config.toml
positions = "rope"
bias = "all"
init_std_qkv = 0.0431
init_std_up = 0.0431
Each number is 500 + 40 x the weight over its row's rms, rounded and kept within 0 to 999. Layers, rows and columns count from 0. Numbers have three digits each. The size before them is the row's rms in percent of the matrix's.

# v: layer 4 attention value, 96x96, rms 0.0983, rows 80-95, columns 0-95
# o: layer 4 attention output (transposed), 96x96, rms 0.0969, rows 80-95, columns 0-95
# up: layer 4 MLP up, 256x96, rms 0.112, rows 0-52, columns 0-95
# down: layer 4 MLP down (transposed), 256x96, rms 0.0849, rows 0-52, columns 0-95
v80 079:514495468521489452436537601582542477497535512444499452470498500498409501491482452458523516462507463538528494398554545538438521528505466559496529548588549515470406535533488451538514545526517550484464496502516518499455440511497474428517474558596484485483498521470531511468514500455536499543
o80 086:526475540512576558539441445464502439517538498484494544503461484525547449535497581523473496475496563468508554491404473524480466490407448445582516603496475522502506471459498476498484498556518496549571498515413562516525472509538477526466464414525503486498535516498445478576458494510501505477
v81 081:463517523539482501487516542494492574528467487542555549531553447623421470507457477471542527559468448522509530522416440482522528446555524442483454515420577523545469501473501538511471544507491564524449480490563492530448446561516451442522458500524544476507524514468473558518479494526540513496
o81 097:597552499506462440473552528483475482501433483475406505485488499501506465500447522508516488545573438459530485511481531495530557463538540519449522501469426501532516514521529472507499550452467492469547545490539488482507471558401534579492570511439476582419519533468509532571474501468575483517
v82 075:532472530528512585505474424532494533467474513518474449475474494564466484504498597538545469489503513508517532589501476502451432503553468473526468488530556506485513526560436543459601465489427459504583572510436464477521410509505525602512487507472531473495527464461504486528516545486516467481
o82 076:482509497459462402504574491502511514518516473450560506468594491500482510530510464533448550481480530595421456426524494525534518488471494465538510395435485497550520476469442530550525466497486522496494468435557521485549534437495519529483590555499463489518480555500519481447541558511536445522
v83 083:515509561501471547519476546449453481518513509540547486576485443563446512530464462547472547528539486517519469453505489487421567507472536492520509463519500473447426485559492462508546501469544557567473399459511552485485531598518458485452559533503476504544534498456553615495461505524499497518
o83 090:504478470510570476513478464457590499493400413527466557555434521498532459558456520497536482549490439465482515521442449548436494526461431517539602516540507561493501568554523475471501565512542518455483496477473490502444536486456503505465472503519557478478538514498462493565503572469542486505
v84 076:481485498472543547518527600555501442477459526492543461511478486550410495513565533534410522520544520534477441511495532516494480474543448478519490492423520513485455533539484493565482485455580522472533467497549427464592465507518459468482471497446524454424533484448554527414479520511505543463
o84 086:560449502480463408517468462502525530527563464543543470499499554483503547491465442553547426528477506542494490442456474509496495462440496486481533451483548491519587472483519514500487467473440491470469473402527554557516492514508509612500525556508491507534415558489531417568472515526535542496
v85 069:452516495406494482508541534515519529542490516468466505545526451392563434493588490539457464508422542469534511487516481457551565505480496491514489566499484544457489505506544502476500426522494532499491593476421469503555491486533505445526519501463418558458500543578554462447493454478478491481
o85 077:451450536539409488542455480520539469459620485535406489501556499537508539508521502612494464440452516512479468523435514476512483506566474444478562550509515531517505497485436530467591505488482537490527479526468478531512460542506481469575448481487547537528449446450504504481470505482486536445
v86 074:482492484453483438470538554487558488559542536472489527511507488437443465527508466445509523465478492522483437441568504471484501466479473466474522596545513529507521504483469425505500478532531532484439486484503546435525554521454475356487519410487437508483464501557530502438535449449483549547
o86 084:470488508577471543516429511499490526471533474509449523493482491480549491456516550559428482442503565440472503503402516460456472551533472511552514602502504527482595500494497496456543502498484512529555517553431460546423510515527504481492422414469546525539494467467456478552470496563492512454
v87 075:435526492480520525538541519506543517545520424484414570456493483476501482498501521422485517479390421534457480551540464491560482451450487487504494554595435508533582467451581536474530454472416511512519538521453494491514500481481515497489502448499508405488522463554507514534487510538487489506
o87 082:439556552528473425414496458495417533499517577449488525488486505514481521471495454508486511547542506499506486542496563466507492527590518487491466512425514436498599460456486550518531459503543572500545451523588482493428491464453489464541575481475525532493500444448461540497537499508448524480
v88 071:512454542434521562524477594535506513483534506516567554537501519513457435516539535503501467526518428454519576417512477542559514439468525530463454501478572456527530493501492546522477534458516507508449524490518464433480428436479459539474487475518583477440497483457482560517526473391502519492
o88 080:466504471531482524513556533502552486472394556468452501496478480472543458424466482552503542508494488511509446495528497481481481443507449443494491533414420440526524452588520498517523602455461485487595511504516544574522460550432442551560542557496497519504482469516473528517500540479511492477
v89 076:566509510510477528540540468518510509548472440460427477512525473501459442543478498512459508500453470509559487542525454495567540419540468404424484521538443494566430581507526528535512445464484534492467534516537435436501542456510548460584518500514496479550472506530485599533495496505500450477
o89 084:482467512497464472496466479493475531555478513458464603421580478500541528545437486549542453527538487492460495492465553485440528494581534463461466509425522433489513505470503506508613524469518513525532483458568513529541486566427517533546547489450458492479480512405529549479453534458506499493
v90 088:529481470495507507551531565492511572501548513593468584471517506485517491506456473507469504521488416466460512452552494502612446494475473582518534475511477464444531443514544416593502472487461500454546442480527520482469500457439575487516474466507486475412472478482546514523521438529500517519
o90 094:504531436494487448480564448546452444517460523488541505574398500456495522455511518441531520546536460447506593609513520528458500543475557524497425539495560461550517525533524523494404499487439528532531520508503465523440482494526451476557473471499503468558519451531449521516512499537463487494
v91 076:496481431502414483539569497503583492497495508489515579492521522421518488469467465481532510506499403442498477444593472480509492481528523537487565568498470539487496523494493519544532495528560560514500540496529491511500564440461532412538549451491446504430503534562462579448467478463515458517
o91 086:506453501518503539514458441534481500540453489557420496523460484485585458465491570581440528490546518457530541552420562511466474516578509439542467590493485468494480487543505494509511530507471490530523506503493482560505454527480530465544446443471520540580486443424474536530465517520468430442
v92 084:512486495464409547499468459562479502628492521428469514594519509546497530488499463546498475475463494473572510521478488470558502408554560520451502561490513549496470508460506548500492465528538567495477553517486500522503456469454413456525539523413500537506516485510518552469416474517488510481
o92 093:464486536515444489525507543523520505506511496516350520471511502538537451489476535600512539476461490536521452478421537444475495445525499428443510602516446531494521509542486518466602487470486491497527503527541502524505507556465462466511504461490545539518409479437534566490472506514546479453
v93 082:492459488525499483477520480496563564468477503535465453447474509573478525425505505523519516500547543458550427512460472492427535551509520509549504447509560477557511481510498532575544508472450501508535577474389575534514461531481471574532440535589533490509504507444472411509511517452488504533
o93 089:547479521416520537462570500485494478499493488416629489509437531528456500557565490457459453465465574548450509456537460543616493484503530509508520490463491533489424496456488529543416501511483527515502501492529529429515440454549488515483535516504456499497517582550506469483503490529503497549
v94 076:451473481548497569517505469465503488518460569583516497444518536449465498615454452518525458482545506496521545505526438520512489518501544524502453562558511519489424466493491497554560450527502505477488528519534540526453497545519492535501532472640523458491442511422445533549449482442522511495
o94 086:474469411462537471557488470472571471519478492443524523542514445480607433505543455490490562476542522492508488519478489583549554545424504426506514561497480476512468513438496469504453534499518461518529544454514430488450489487418525461493473509462489560541514612538542489508528459491520498498
v95 079:535450577523474544533504475506421443464480528540560446527492461527483456507511462463501508574526532519477545449577548496458485445536508503457444495577491509481442551471468498566488530534508504549522545525508384430449528460466475488515523552551500515508547476499428564490467475488569475485
o95 088:511473432468484495537413500525523503537441426505560546524573443486513434574433469515464446524547468515508458455536500518514454452448473491498490462510455453503514453546515490568486504470569465513468465476443468609487528510481476546486562534520439540571481531493535525501490528478473578486
up0 004:444513501478517475400525472502467427511393501481516494544479485501506482459494469450483427470459467552445475463544517513462490435464478474477543497516493397462500439539509430450535539534440446464562451439461458430431465463465495498523512544517437498487555475460519470517474482473507460506
down0 003:506480508483438482549462494454496492460619494498470457438441559532484526472519529464511520497446411406535472518464452469501515471412542499514524515422522617493453538461465532512515519531511577490446508502500564506520492542499490460482495472422538494471509426531523493478507460491496553472
up1 116:449495504475558515537472516453513544485501472437500517528565504431562566538453536524450508438533529457468553527484544523520492493576512515480483469485428506507527492509523479457527504566541526534482444496575503482461466541552477482497404496457574402445472557450514486502466501427548432475
down1 101:522539517461540455578448467542473523498501510480543516508488420496473493505502463487474553495574498538560490503536498462502502489390398529557509503621524450487475503539499482430575519444496500481438525513465472494534493513492476466441578476505504535480510442511562480459497522501426534569
up2 007:521523480500444412456514472470454466475398484499442441524441515526506497419460456558444422492435484488480518450429512483474462503452443466483548471479529444455537450481456448476530488459484516457440449445512468567482543503493425515489459463489458469513512499479483458473451465516458510441
down2 003:427502549491562483465505507556532552441556520479469503481472490531529505542516521522534556480481483452530440533569422532559518520553578510440504505518450483510452520482554524539433514466505471530519495504515462447579557486491522454472522542458553464419490455495469536529531492435581485592
up3 123:369534489426500527475486548554472527490499480495524500493498494525471542546513483533508533531500495471584497503475435504559475534520474509520471458466526529465467545426605520491473426562504431471503462515534432571553456591506471494489512500478494489508557523518422524479484538539508560442
down3 136:490518519498425507458542473532501479480472505584416440505489516522546422482550472508493501482537551457472480488540549455530548516451467512546493544543494572421545458558482526477543447489482525524567509482468562541425535512563492484487567529416466466466505543521456499546536420470490499449
up4 097:523491477471433506535480509489535508487495501494559504616500503443537503451505531583458552468525540499577556428540538488486467525519587563515506447516465476584531485473560439508488471482486497514566520479497527550492465483456411467525479528455491534599491475450444514487473551557480510496
down4 094:536486524517498496444465477496507528531407534503486409403502489549448465538504519463568514490516467545512478553488509565500522521522424464500557469543535483508434558512462529512522562548542516584480478486448468471542567487516523524509514484535481522420483453603447473488500410490503469482
up5 110:527507495474448448577478497554440568525487521465529531406534417560450450504480534558516523529522490470563412482566483487489518479551426508500466495521529554467501540438426479519512513472552533439501441457522494472535473561509456504494544455528474553459519502423519487463509508433540503494
down5 101:504476557499549464567444552487500496453497537509473526486504598466501482459484506427426476489462516505509590465528447560513501506485556510453568464435486471492566430457501533513553464557478537516485509526526568539400467550470474450480429502534439518471528452544531545505484501541475530479
up6 106:505516502464495513511515481447542567512459441508515478482548508485537435520551532509431480487519508483500501569579547518551496496570453592450469468536499510524502470449460498573456431539475506457606486488492430577407483480448541463542490491473499455516522524535504498429529567513520456485
down6 094:492480531494538445439494474563471519531561532550533477549510520585473478504496406494560485495551379482530522515431491550462530499478520391477534577550542465540509527544481528438523517518467461443474443429470490515563548517488508483472463537525461536481472484562510524489491502490454485481
up7 130:460528496542521516487593478435511479468492498395524495500434480510416473486522537511446529515539490528534446528512461521523503485537567449569495512484524512537491538493536612468480456519438517504453483560471492528502519504393438534548555516547501488551481525472484536464501582424524483470
down7 130:555469436472502548511543471431516529490460445497553519612458503486554490477475574554568461535500437472519436532507510567483455481541464486540524472504490582523428484492489488487477418511404538560455496519544495502471566491468502455477526566470506486490556499512521482492523479449551466545
up8 109:507470506509495458526515467435550490458437477547529505488541536475523524590443505542528525470552489524540587540501451497478509477542508451499472530465534560588430505529519606532501491446432477516482504552511393429479434484505502456497419462516527511460476533546551533507491537533494482482
down8 135:492477497512536538433454465508498539531574547568459476495488530499499495418525456476506436489500507529516485506553510493454435521478453564517529428538481485421618489485519396438487435512573522468510455457488542551528540516510485558524566532484471530526508461508478459486560467467524511551
up9 097:559464486486543449503490505476454538518571433513512549453441468540426522521447504530504415493516538443538467380537512450579514442479451496500459468499516499496540480480500537449570483501431537534508480498441456524495542508485474574487551506480555551498520459512525538456445535446560486512
down9 102:523529588508462536548471509564456534504441567479442465470478504464548538475539517471539487537424505529513525523468487540465413523445517520469521502511541496552399483477589503543462469474517406505492510486529529506501467468543557471566506505520459472552463543502425456487502422568475488510
up10 064:562501486466467557537450472566486506449478413488481531458477477450554518518486539552501534485541513479546603469441500544469508519509563470536403487508507493500567541515483460578456449432533540533492483506469458470485551469559550462435506509447496509499545485436449502497506502590462514528
down10 063:460491522538475489491529513468532489534628575515502477522529505526481511423525473477560479497517471525506476432503511454582468461441475489487540525517516532496461448448440529482580528422552458466493457525527467523483485517449451502563517545566535450481444512578508522498503501424595494520
up11 108:474468461527531575495472454465426400564505445501485469484563469476557519484454544448532578546487522572498547588556468502567553503581460437470487457543516518499455510501522473486499476494559523497484413487471502542458537548535526506472506577511497502491497487511481511442508497458472557456
down11 095:486516520477451449515445490541517484537393567572481489508501505574453531571476495563436445519506541464454450520474466522543483567501514439571519511496566448493462498480511481561533561464477471447500501503497473522521466587478498503512483506530491513554498428493566405504442466497471553475
up12 131:464483498573421541559476463541602564507491535519480470480566424506463508483436520467503553493502539564481493535489498471519526550546521517510518481596499481485434588500454476526513512488503474456532492558580449466524496581456443458481526415470518462465463521509534456551474514513484494492
down12 135:440457496501502502503520570451501494489531515537530570502498561414468515482579519531517502600466515505532543421520522501426430500504487475474470507444479498566464466506509509439495444484427511526432611431517543471476464495532505554552450549501474519513508498472544464502506500460485507589
up13 003:488536518391573536488526472552508487533477507556513536547481558535512569458537455498490448507468445512499480471491492497468520484538431475496591571525508445488500472588533520554559527493462510501449494465453501474444510546522504483419495540524424514577575453539520525516427458466495505498
down13 003:500554571521508524545470511424492512489495531427528395555458491491528503488464530494541510516471524445529499531465514508521495395375560563513511445515509568451490528537449496493426492490544577493509465492502503506464487477476514501505500521450495431530487522526547507553504428521460521406
up14 123:515448469481469466516498494467494485518475522516514434502504527395553511504496491497565499515572553477527488585454441429496485471520464559493502510475481494494499475481470585538499520439499520523480554531474514551514501433567481511404455568492481605486510481558450487485532513547499615538
down14 113:491496502530475539519484510561486485451567416439472529500500399462456487493521426476492524455468478528497425468558519444454548511426501451550466481558523538514520496491500516509438429526480493511511443468589530527581503482473513481546519465537594463534508558567523545550503507509480541530
up15 006:523564515518542518479552538579506502554481546562513542544563547531518553483518530513498504504516525554520520498502519557536501486548488506548569591520529444517540512571496506569564542532522523472556498451494561554478555537531573524516520577550487573530573502528518502569502525573518487526
down15 004:478528523541467481524489518483518521507548537483486487458434475558457498516472507466468537500464451379516458560493473485541527486421528547445537412534535588493447533446505601509481462522490551529466520466489522467502551587461460475502472500412501455493463454553514536518497446517551529501
up16 112:431455481520510443494506523504497462527579504475521490483541507588489530457458495450495501489507438462511475480632437450540475395527511532449521496518448491545518585439433454442495485530512468502445532550515506460464605494507467490549470462568486486491525492504464492506481543478487533488
down16 114:428492500497510497466437499522466519505590530489554532515493499507533536429455487476521443533547520531522515480419501503440493566435548461526578541582502406529572435528488478481541523516478470441469512431507517558553449485503486474601451490526512493516502482469501496489532425510497451542
up17 124:411468457482510577510500521549546523506462459502504479445465413542505499483479488528465543497541520529555451586405480513559536479545514529511497576492541480505486469448574525479517507454472468532539522581497453486539416542505480469526489496434582514519445518524487519477469511600490493477
down17 139:502573532477508542477481433516467515552516526570512515604496490542458549513521488443505462480493471562429493481489498484568471467539423507448469516454452614480465438531437516534455426530534438493493525514505504484499509483450490550442556558535492502491471511481522457475534533478543485590
up18 099:517503498482509499493599513555556505449451478559442548552498495508486534489476469580545477494475528443506495459525509484566487478512458520506460504476503476511534469465543510569435437515482530508533546526484495460526538509483464476505458430545628508445590500517520427460499561487498609492
down18 122:505498516512492475480434467455500523500700483451564453444464519500518497530555513468485500530519486530510510520494493524431542468513518448513509449535484484462469510559489518450548532455571460503492496487510471539526425506490555499505527568483436522518410531498490583539539458520483489487
up19 089:541467478541426501550581519502567495522461531460454527548507509456523507425434488549414523483503469416492469489521493487536483528475503511517542461443523516531516474445494458528559476434463562459540555487584516490457526479433474498557546426534601513529518513497451489523495555453489516492
down19 096:489501580467516528447431514504441528481617465561503513456441490511461510523586504418589483523507531606487519494491519562502501527519526470462437395533470521436459522530475555492467504519522461554449505477414510532513503504535535496439505480496481524473478465533479531524492466517476506518
up20 005:443529516413548535434533468517467434516426482442509568517485488454470509467544490425482498481508460514484493470562506522457559495467499479475529558511468407469478509539572515470497538529456434513500511485486508405476506453500512486469549560481488500503472458504550515445531422394477473559
down20 004:487464522494433466543474511431466482489504516469514458484465573500474515477432534478504457500468509522454450488501523462510463425411466486530511411462567555512499486488429515504523530535492611452495481496502514547461431498488512485523471433490506456465567500519516481515474490496494550345
up21 083:567472438558473524564549487579515497494460485485499546482524484444434538440509517590416519504473550472484492532438579483531491506474588446510498510479572479515574502441549436473535465446508531511575506476485460479525449504472474501532529500480564458482480533472423495488489540554472501507
down21 098:420517547469452500451440519454514494494624514567463464525510482528519441551535500460567530456531457553571509465526449529492518464488408497504481423497464512467459490567466562531510509532496475525451509568544517538439543499524476485475444509528464545493509465547519511495515493407552512511
up22 092:466490471514502548557502542514467552482511543439524562486454534394495491486511430388468511482502512583496483540580468510524434506468490501527502506474505526478470555520450509572467462525500549604449524493515431509441529516474524493502554515489486496470530532577480487425501562497494573505
down22 082:574503555502525510459533462473540495482546512455437517444541496539490528454512436507562492433526511505478497539443568540557552466376558520534542517479514504463569433548454440470479554475448467459507455468540476494544446497522487505529471429503554552526514456482523554491481494493475437520
up23 008:502554516536539521460566542557555482579472562539559515556552551526507548484519487504511511510525532576512494477539517528546505490511497491547573566510516455519511490547496526556569546541544517472539506482523553535484529524520540561539571577594481581542537532549536489537556540517526475528
down23 005:516511547534507523527469522485546570500602481518446490464427508558515498479504556489511558515463443402529505586501487469504559496431546501474498439537535592503479587442498528468496477569513538559503517501499529468540538573458496484528466485440520477470534448556512560514518453508531513502
up24 121:483481498476501581486480460517520491503473528478493424505462445440521492513491472528507527535582491527524621458538457484482400524497567425472434524537468525520450508524514543521463492430495523518539453424561505538508551542590525532560491507527449491531508549535466486518448571485466486499
down24 138:531538457486471446509527484551545508529338501507543494525514603507524547473489613496534519416456443454466451498527525482559492500577523471536471556467538511473452501512504487550512468479524426541547496544533466455469480488485545558500495532472468457479463508444485501523491492500515496467
up25 005:444557503500494455418514504540491461565407537534486505548446529521480548458513518479452423496505488587474448440493502551488483462498459479501545561508486408475522455560473479531588529499480510453498467446459498525438546516526539537482523576559421508517564474508487473480470505549484464499
down25 004:528487505517490488489481504464497534447569504465441480474434473551464461490479514490525556485430458368509483575490463456530511478448512519440492417478507531494418534452455540502448487497491521501462505444491543470505514537409456450487436465417494451443489432553528528520516447508493500517
up26 130:468556439482480507481522525468492420506526483469510508471488511509448583531486487498467529516542497495508456476493479505489570468507491581543519485525446559500525524458375425543447489460510572531497584488495490538528549525485440503543563421576477493544495507546465445530487538465469507413
down26 109:433558429471462530462480560490451493470554481480405478516542541501477522531507495451520489503571482521541518464550512465510528582504541497491496412503381477449575451544479460521477531553481538514569479441557500503507540465525496490511455449521533514521456458552542488578500499492445498529
up27 100:486512513488534474452526452489441434502594481510413511523594495531529586467423531556510522527501559444507585551488486452558491459456478509477480432490473579483481545478478488447542426493531491513489460456512481567495495509498414482558531432499473525502479471509534524538476522468541499494
down27 108:479514531502447572478412467551483547502423535446505478542446537494427481517498479551505506597526483511506490449530449551493465487509438451519514642496494523522443512516517528577498557514475476480463532483436456469533529486475558464506512557553476485542497483466499493482495490558451450557
up28 005:592532539565576511479541527558530512480489530515509531569599527582570504508523487529480467547502455513496565557571542522479494556480520492515591524543539488487536506559534453458501553552559540539563509462534502509558490512425529521510494506512520559534511504515539503561518542521479508551
down28 004:431530520464467514558466484505466413474541488468464445433466557463547562473494468546528488503457455481505493426494402466490525483502515436480493587419518567528559547463532526504543501508489441429476484525468444486524486476572451455491502493522526498446493511515438511438546479448527483461
up29 131:503502483502533479452520474456483525466523548549508578524438478582493560507460493479407528446558547469515541439506534472488557474476540534508471540553515509528480552481431482492435470492496483484499447545478391513466555578481511513568516412521528564484467500516451449471479540507530489435
down29 127:539463492566408522514490489591465466456581512439527490491519520436549481442512524454492522537495476462584479532513466475464487473514461516463443422521472500483427507540582524521557489571512486498463545421538556501525510401487503434486513529559531554538501525506507467480488507539490472476
up30 143:538468547582482532543500531491545524536497556496539472506508499411441476515508514509510471503484498495507509524475437484446431511512459490579455447471467521582469533496535452484500517427481517495531438521524453429560456419536545498439516605518432485507485489506524452592508548514537548497
down30 153:495545540534523443462418505566515493493480509478548546569474444507458485481491512519497554450504470494439484555470445478449521521436486511570509464587493526453449499518487542555450546534535489443505492540488431470488521569453488499471511434482563505531467511520574525455519598530499424454
up31 005:551503491558505555557474506554545564510559503565477497520631528557535458564516492519527490543473561515489529521503523473542502559503511519496552479500525517508490493540514470480469534526566543519514492503453543567508482574423531546542500503530514579498512564508535561594560565507523542507
down31 003:463548508497498526480478462507494491458472468503543398497480499498538539481505481558509502476499504485544544465482373567456541536498543497481487591505517600516582508517524507454464549417464392512539445537496424454525507432570473504512503491510477475495508485495454460504494486490525457559
up32 005:551562530496571544489510518529485528519446549485496580543502561516514577440560475507552507500428492482489541518516520560497529507507534479478607564522571459466521551513509510487500554560518500490539488443502576534499542511513547496488516559520465524554549471538552536527446409475469480573
down32 004:418426485491417428505438497507493447473467467487507445438439440483456455520445507506461474470520491519466397460449503448471503425409502475497513440475459433481466484508476504430472482476491540465470445466490459471474491528431470507510482455464503412454498479497500486462481503475492498429
up33 125:518521498524552482432508476517520411518500509509383547440482468528600499553460514512460496510455464555534496553504474490463542516469458508546484518453514476536485566479402555543504434467597472536446483579463437488432481530508493515488545497551544530477469505460494521485544513523501513523
down33 109:571533487495518457412519533532475434563386522509484453536514462488484465502490498456535510532542481546536503509501560529534473528479498452505500522449502550491402560473490535468548551525557462473572457531472433453543502516523534502476532590509490428458431535533554505457493462507446498490
up34 136:473510471577546544510461558466473537413485477456553465497451515509529481525457507513483486451507567545535514479467441499461481538510502498572491503490509493450459526433611481580518507512515461517583543563413438505476520506521474460509451489534591460546457535470503512459542525546505537453
down34 155:426479543479510480492528485518495429529342563489498483464511454440502498533466574523489485482476435534495554506492480494530471498509493503518452515446505549565477543568470514577495517534519541530510507529512521470483536467531454418448564502552492444472523513497540533578452526538429477451
up35 086:534504440452456463495555535535545555560475520539550444549516481493473598500417516454589502464566483500424441466514453481595522488451517521511454469496492512469506463546471464508417494487527498482520525531516470564526424517486555524485495522541495526423537520456523449506478541493552487532
down35 091:532463559572519548478504474438475477440549491440435547456493469449529460511531459568430501542454542525483603529449550454511474492549455459501550547531551501504498523455518486483578459463494550513486491484484519467508509455543467522582510475505558472498442479574467491445531527498449550458
up36 006:512533478456443419406446480489474470492402538443498452473398513460468472455456451465483467485429476460437502432452470492496441468456510490456482457462478461464521480472438471477480492509474513404453478459488492518481510485472453471490486518495424457503465502455457438469471491513444457500
down36 004:480489499573533509484529463571543523502516464542431553476515482480492523521544537497460536469502443467472518576476502479454533513519493418465446500557415498478427523438525431482515436542522438615517541540495457464523549550489512430489479493470513491445510449491475558461488464455538438516
up37 104:478457464422516547493528537477503564392480437560503454514525515539516576496475501585475498497513480472613500463500520517503541509529514460500482466446530454480533477485586497524510449451526489476477601500526506512452419580473480520575451509486558511475481499473455536449499514495447490501
down37 118:504489563559481488511433462503539479540623577490518486505488498465492497480522538447513496486534522481391460538478493495448453510450472503540484467534486517535439521519450527504415539474491488489507448526484432497530556451509501422420506539503531556545509446538569434537510508496573553509
up38 007:457545527502535450403540508552523448554402546493569510535493531493470546458514457455501480487498483558473459446531502554528530467474494459532570558509467414470494471543483497525552543534508463445538476435473522479466509491504524513508550579587442531518524480514517470479530493468488407540
down38 005:547499535507498529551488537477537550519624486510441514474442533544516509486495548496512554524439440420518504567491494457501528496443542483491502435525561583515481567463484546491518496583529560542488530498503542489533519593466511499530493469464553490477535480576533582519524466528541545483
up39 070:551477473526486439553527523579543547545507566549513460480575508479453485510483510446550446511492495485495446585487512508486413508474501453472528482498515522493480537529475401526470507464546480537505499476492453545524367528476489570491484476626450486498494549509510488546518458503523542513
down39 066:470476540496535586492498515542482473473571452427501566477477528472524478472504509559460550475449525514568523449460533502480524553591504524523481582460487510494469523525539537470530407536437460511514502488498526423445537524481409489500499496513503541508490459520584523408496559464435501484
up40 123:559489485483435525461529506492558532540494474550448454433448438512526481515462589526522524511501436505562437442472560479474497493526487500459464551507515477484509549500503484522566491434517615491590536458564553470456471557529517515476520416524527515502464570492486451501478535483497491441
down40 131:477483513474518549471461519602466477522423486502533524493495524499519500489474562432516463521489555529574469519537457526529459474468552485501394527505539522469387479476514472542470551527565453492499519535526474557527486490474500508459514430512526531487578518382476540530518487413510467482
up41 005:499581527507549548498525529580541472558484571531522539554516550524517565468540529521497502532538518540507506442541509531523514477547502524522511595518545468531558488561525527556581533542527550486506499492530544530486562554515554545498564572544465564541567509539518501539484527573513523548
down41 003:536477543569508538472536505493521539487565496498486496504461465564508495497485542528522536510490492327534508636471536493497508453409496538455551479496533570469458534444473505497466476521469549536480521491555547464488493509465464472504452532450485447509504488529557542528517432507524470495
up42 143:449468445419484512564532565431491505495539462489551470468472490465527513530464530518524483505514436513524527457606477484515556501521438449546514476480466533441466527513460468515493516474535607497503477486548578524457502454522505558472541545510452533438526553503455481485501553383503462493
down42 146:458494555514527513582534464438582461534503466503557424548533524524467522535514539439519446510497468436483575454511447502545451536549415452497569490454482554471450539479443506510539500525448543542483511472507508485482467490552431585545534507504442512498502489432475546495512523469512447462
up43 136:563533518569474479497496508511444564562508496519515469526416582510428485542495482485451553528530487493579571528514475459518512467501477523551491483421492460518520532487558560497449447458485445492512431497467411529522486446442511527554480528508508477553469492396491498513459573477509513452
down43 127:471476477500508511475493518489509456507380570494516556563528597452524471512449543515457490514465464513486542506506554546418431465550541513554509393463529560460540472458510518450512488494504621491481475524535524494522496543508459486541502541435523476488532441463543497477472462475500534534
up44 131:482500538484563537408526460466464501544504513450533427491456468502458460472549548490441487531553545518512490569433470504547509502551543479570469518552483493530464450511459485527452532500427512499492476477533444542533426477549562524577523493433506512458506553444475548548465513518586448489
down44 148:492406501472489461590542546478576481463496492477522514571477555448553545462511516576516494478526491470599497478517495489471465479490468521491519410498543490532492519461525546512523462404451395493489517497498531521504474494441447543527417610498495491465511485539482473471497519504521537538
up45 108:576466456550461570528508468519543481486510503501441434458571550479511451504493456506559532570435466471500459458532503478474469462547386561449482532530447576510502442492455492471500491498527501469491484494593506473474491541554533534456533541553503530497471530387488516495452498471523490503
down45 094:507515543542541518505488576557461456456440522447576521547451485413530516509486539461368517497516526465510484506500482536472431514497479474438529505470499534567461511512537514536510445498560462474564590510464531493517447536480520495490530515522571434451467479508543557437473501435479509516
up46 006:486536508482566482416578491561506438557412541492534533590520543507495534436494458469471490493481446561489514465530541503508495449485471486516533563502521384490501483542532501514566564534482473470540488428507551448480509485489497506508560557535469557543562498528517482499535503457507423531
down46 004:499525527514450491571471506460521508483589453485459475427417548520531518470514532510512508500413400413505472509476470459479491462451560483522504426492540590485461546442486518493513487595485552515488503505494530498515478559526490463515518495470512453434521441490476543494491448502537567426
up47 006:484543511520547541476586524525535506552451544493555544540557526477482568440511494515526518479505517567542498479549533538538574488514499506549539571513511448520486514482530557511543521537520469468580504483545575534482544460553516522559569563572514561492514503558554497486591486444537473528
down47 004:501457527517457486520463566483538546506546484534459531466464523567462482515500541474486488560472454468490466543513540446506483454436518514512522368535516480523473555483516527502559518538498646552485514475495533511516520625473529524531518477467521497475565467496498511501498501536531599470
up48 005:509525511484535406409477514535474498538409544534508504494439516541480586493515428481478471467464453543470492474477525544497494496464493469496580511527532490425501463523508446503513511525510490456523464385454572465491514484483513475426511547493404480524552433540496521521435481479471437514
down48 003:515500521503473547577473494500513464453545487462452418463454462478488446506542470563514538539474433386552451470473375490496572512487549510468509501476494492486556545493447566476449482542502493486459477492476465463521507580450469541504486494483534430439452477578497478503508502550492490512
up49 133:419469531477537483469497446548480509525494524522495500470534512511583514521529449466442546527513471558467553498463535472558485513493492533477476536518540534493442521461475474472427389500558581502593496512564445469468495551555490493536460411493471446455494521557453510450529556468523533464
down49 136:488431513593486472464525507526491494494577498477418519472551517480506516557528481459525483464519448488558520532515491483518504513493532540610439509446564492465463515537439543458535489469519425485415491528459469453521458520472527577473477539461425428563535534486535504519565445499489536485
up50 116:427555491403527543518502475480599437501507529499415471478563483461566502561472456483534504507564537599492497553508500474493494507454519441534505525449487567527526500480467563502440518509511501527459476535493470531476462462514414454510511501498529571496544503500496461556576510440535461461
down50 084:510461505515474469466487558450531497501546451533501487516530566482466550476458503529511486451424506497536483425541547516559463598489475544468478492511532531486565475497493488474444493533472513561575506481548453484643565493516417506482415463492507521511544492477518510473488429444446493477
up51 120:531466474561535550553485443467536518534487406520499472469625502503499502482424567536472479451579430506533519483595536492476530546496433440478464521471490563488527554500528491502494550528539507458488484545596488460441458488527472473480507462447453497500438500485536461530506481490481485470
down51 112:427531533537490423525494554492511483500582480484534438514441500525484478458519460531464492537473498527526497449472517460532544444568524486472551431541519493564522478576525574491491490498442441453530543464480477581537416527455441434495447507535463548480516478506423523503532461510554553523
up52 006:463532502467549463399540469545517434561403549483544498562467529501476528458488455435474463488472435553455462437523512511508495439480481479511506545505496408474493450539530468498559544523479464447526469426489516424463490484476500476482544558533423513530560473506496476498494517481494417518
down52 004:529509509500456521548484478448508499472588451484444478441418527512533493459522516523511518507401394375508502546444469454444506454448535478498501432491513581461463556447464516494474469570486534511463530483481535484512477557491480446494497494452499467459486447512498538485485437491509534453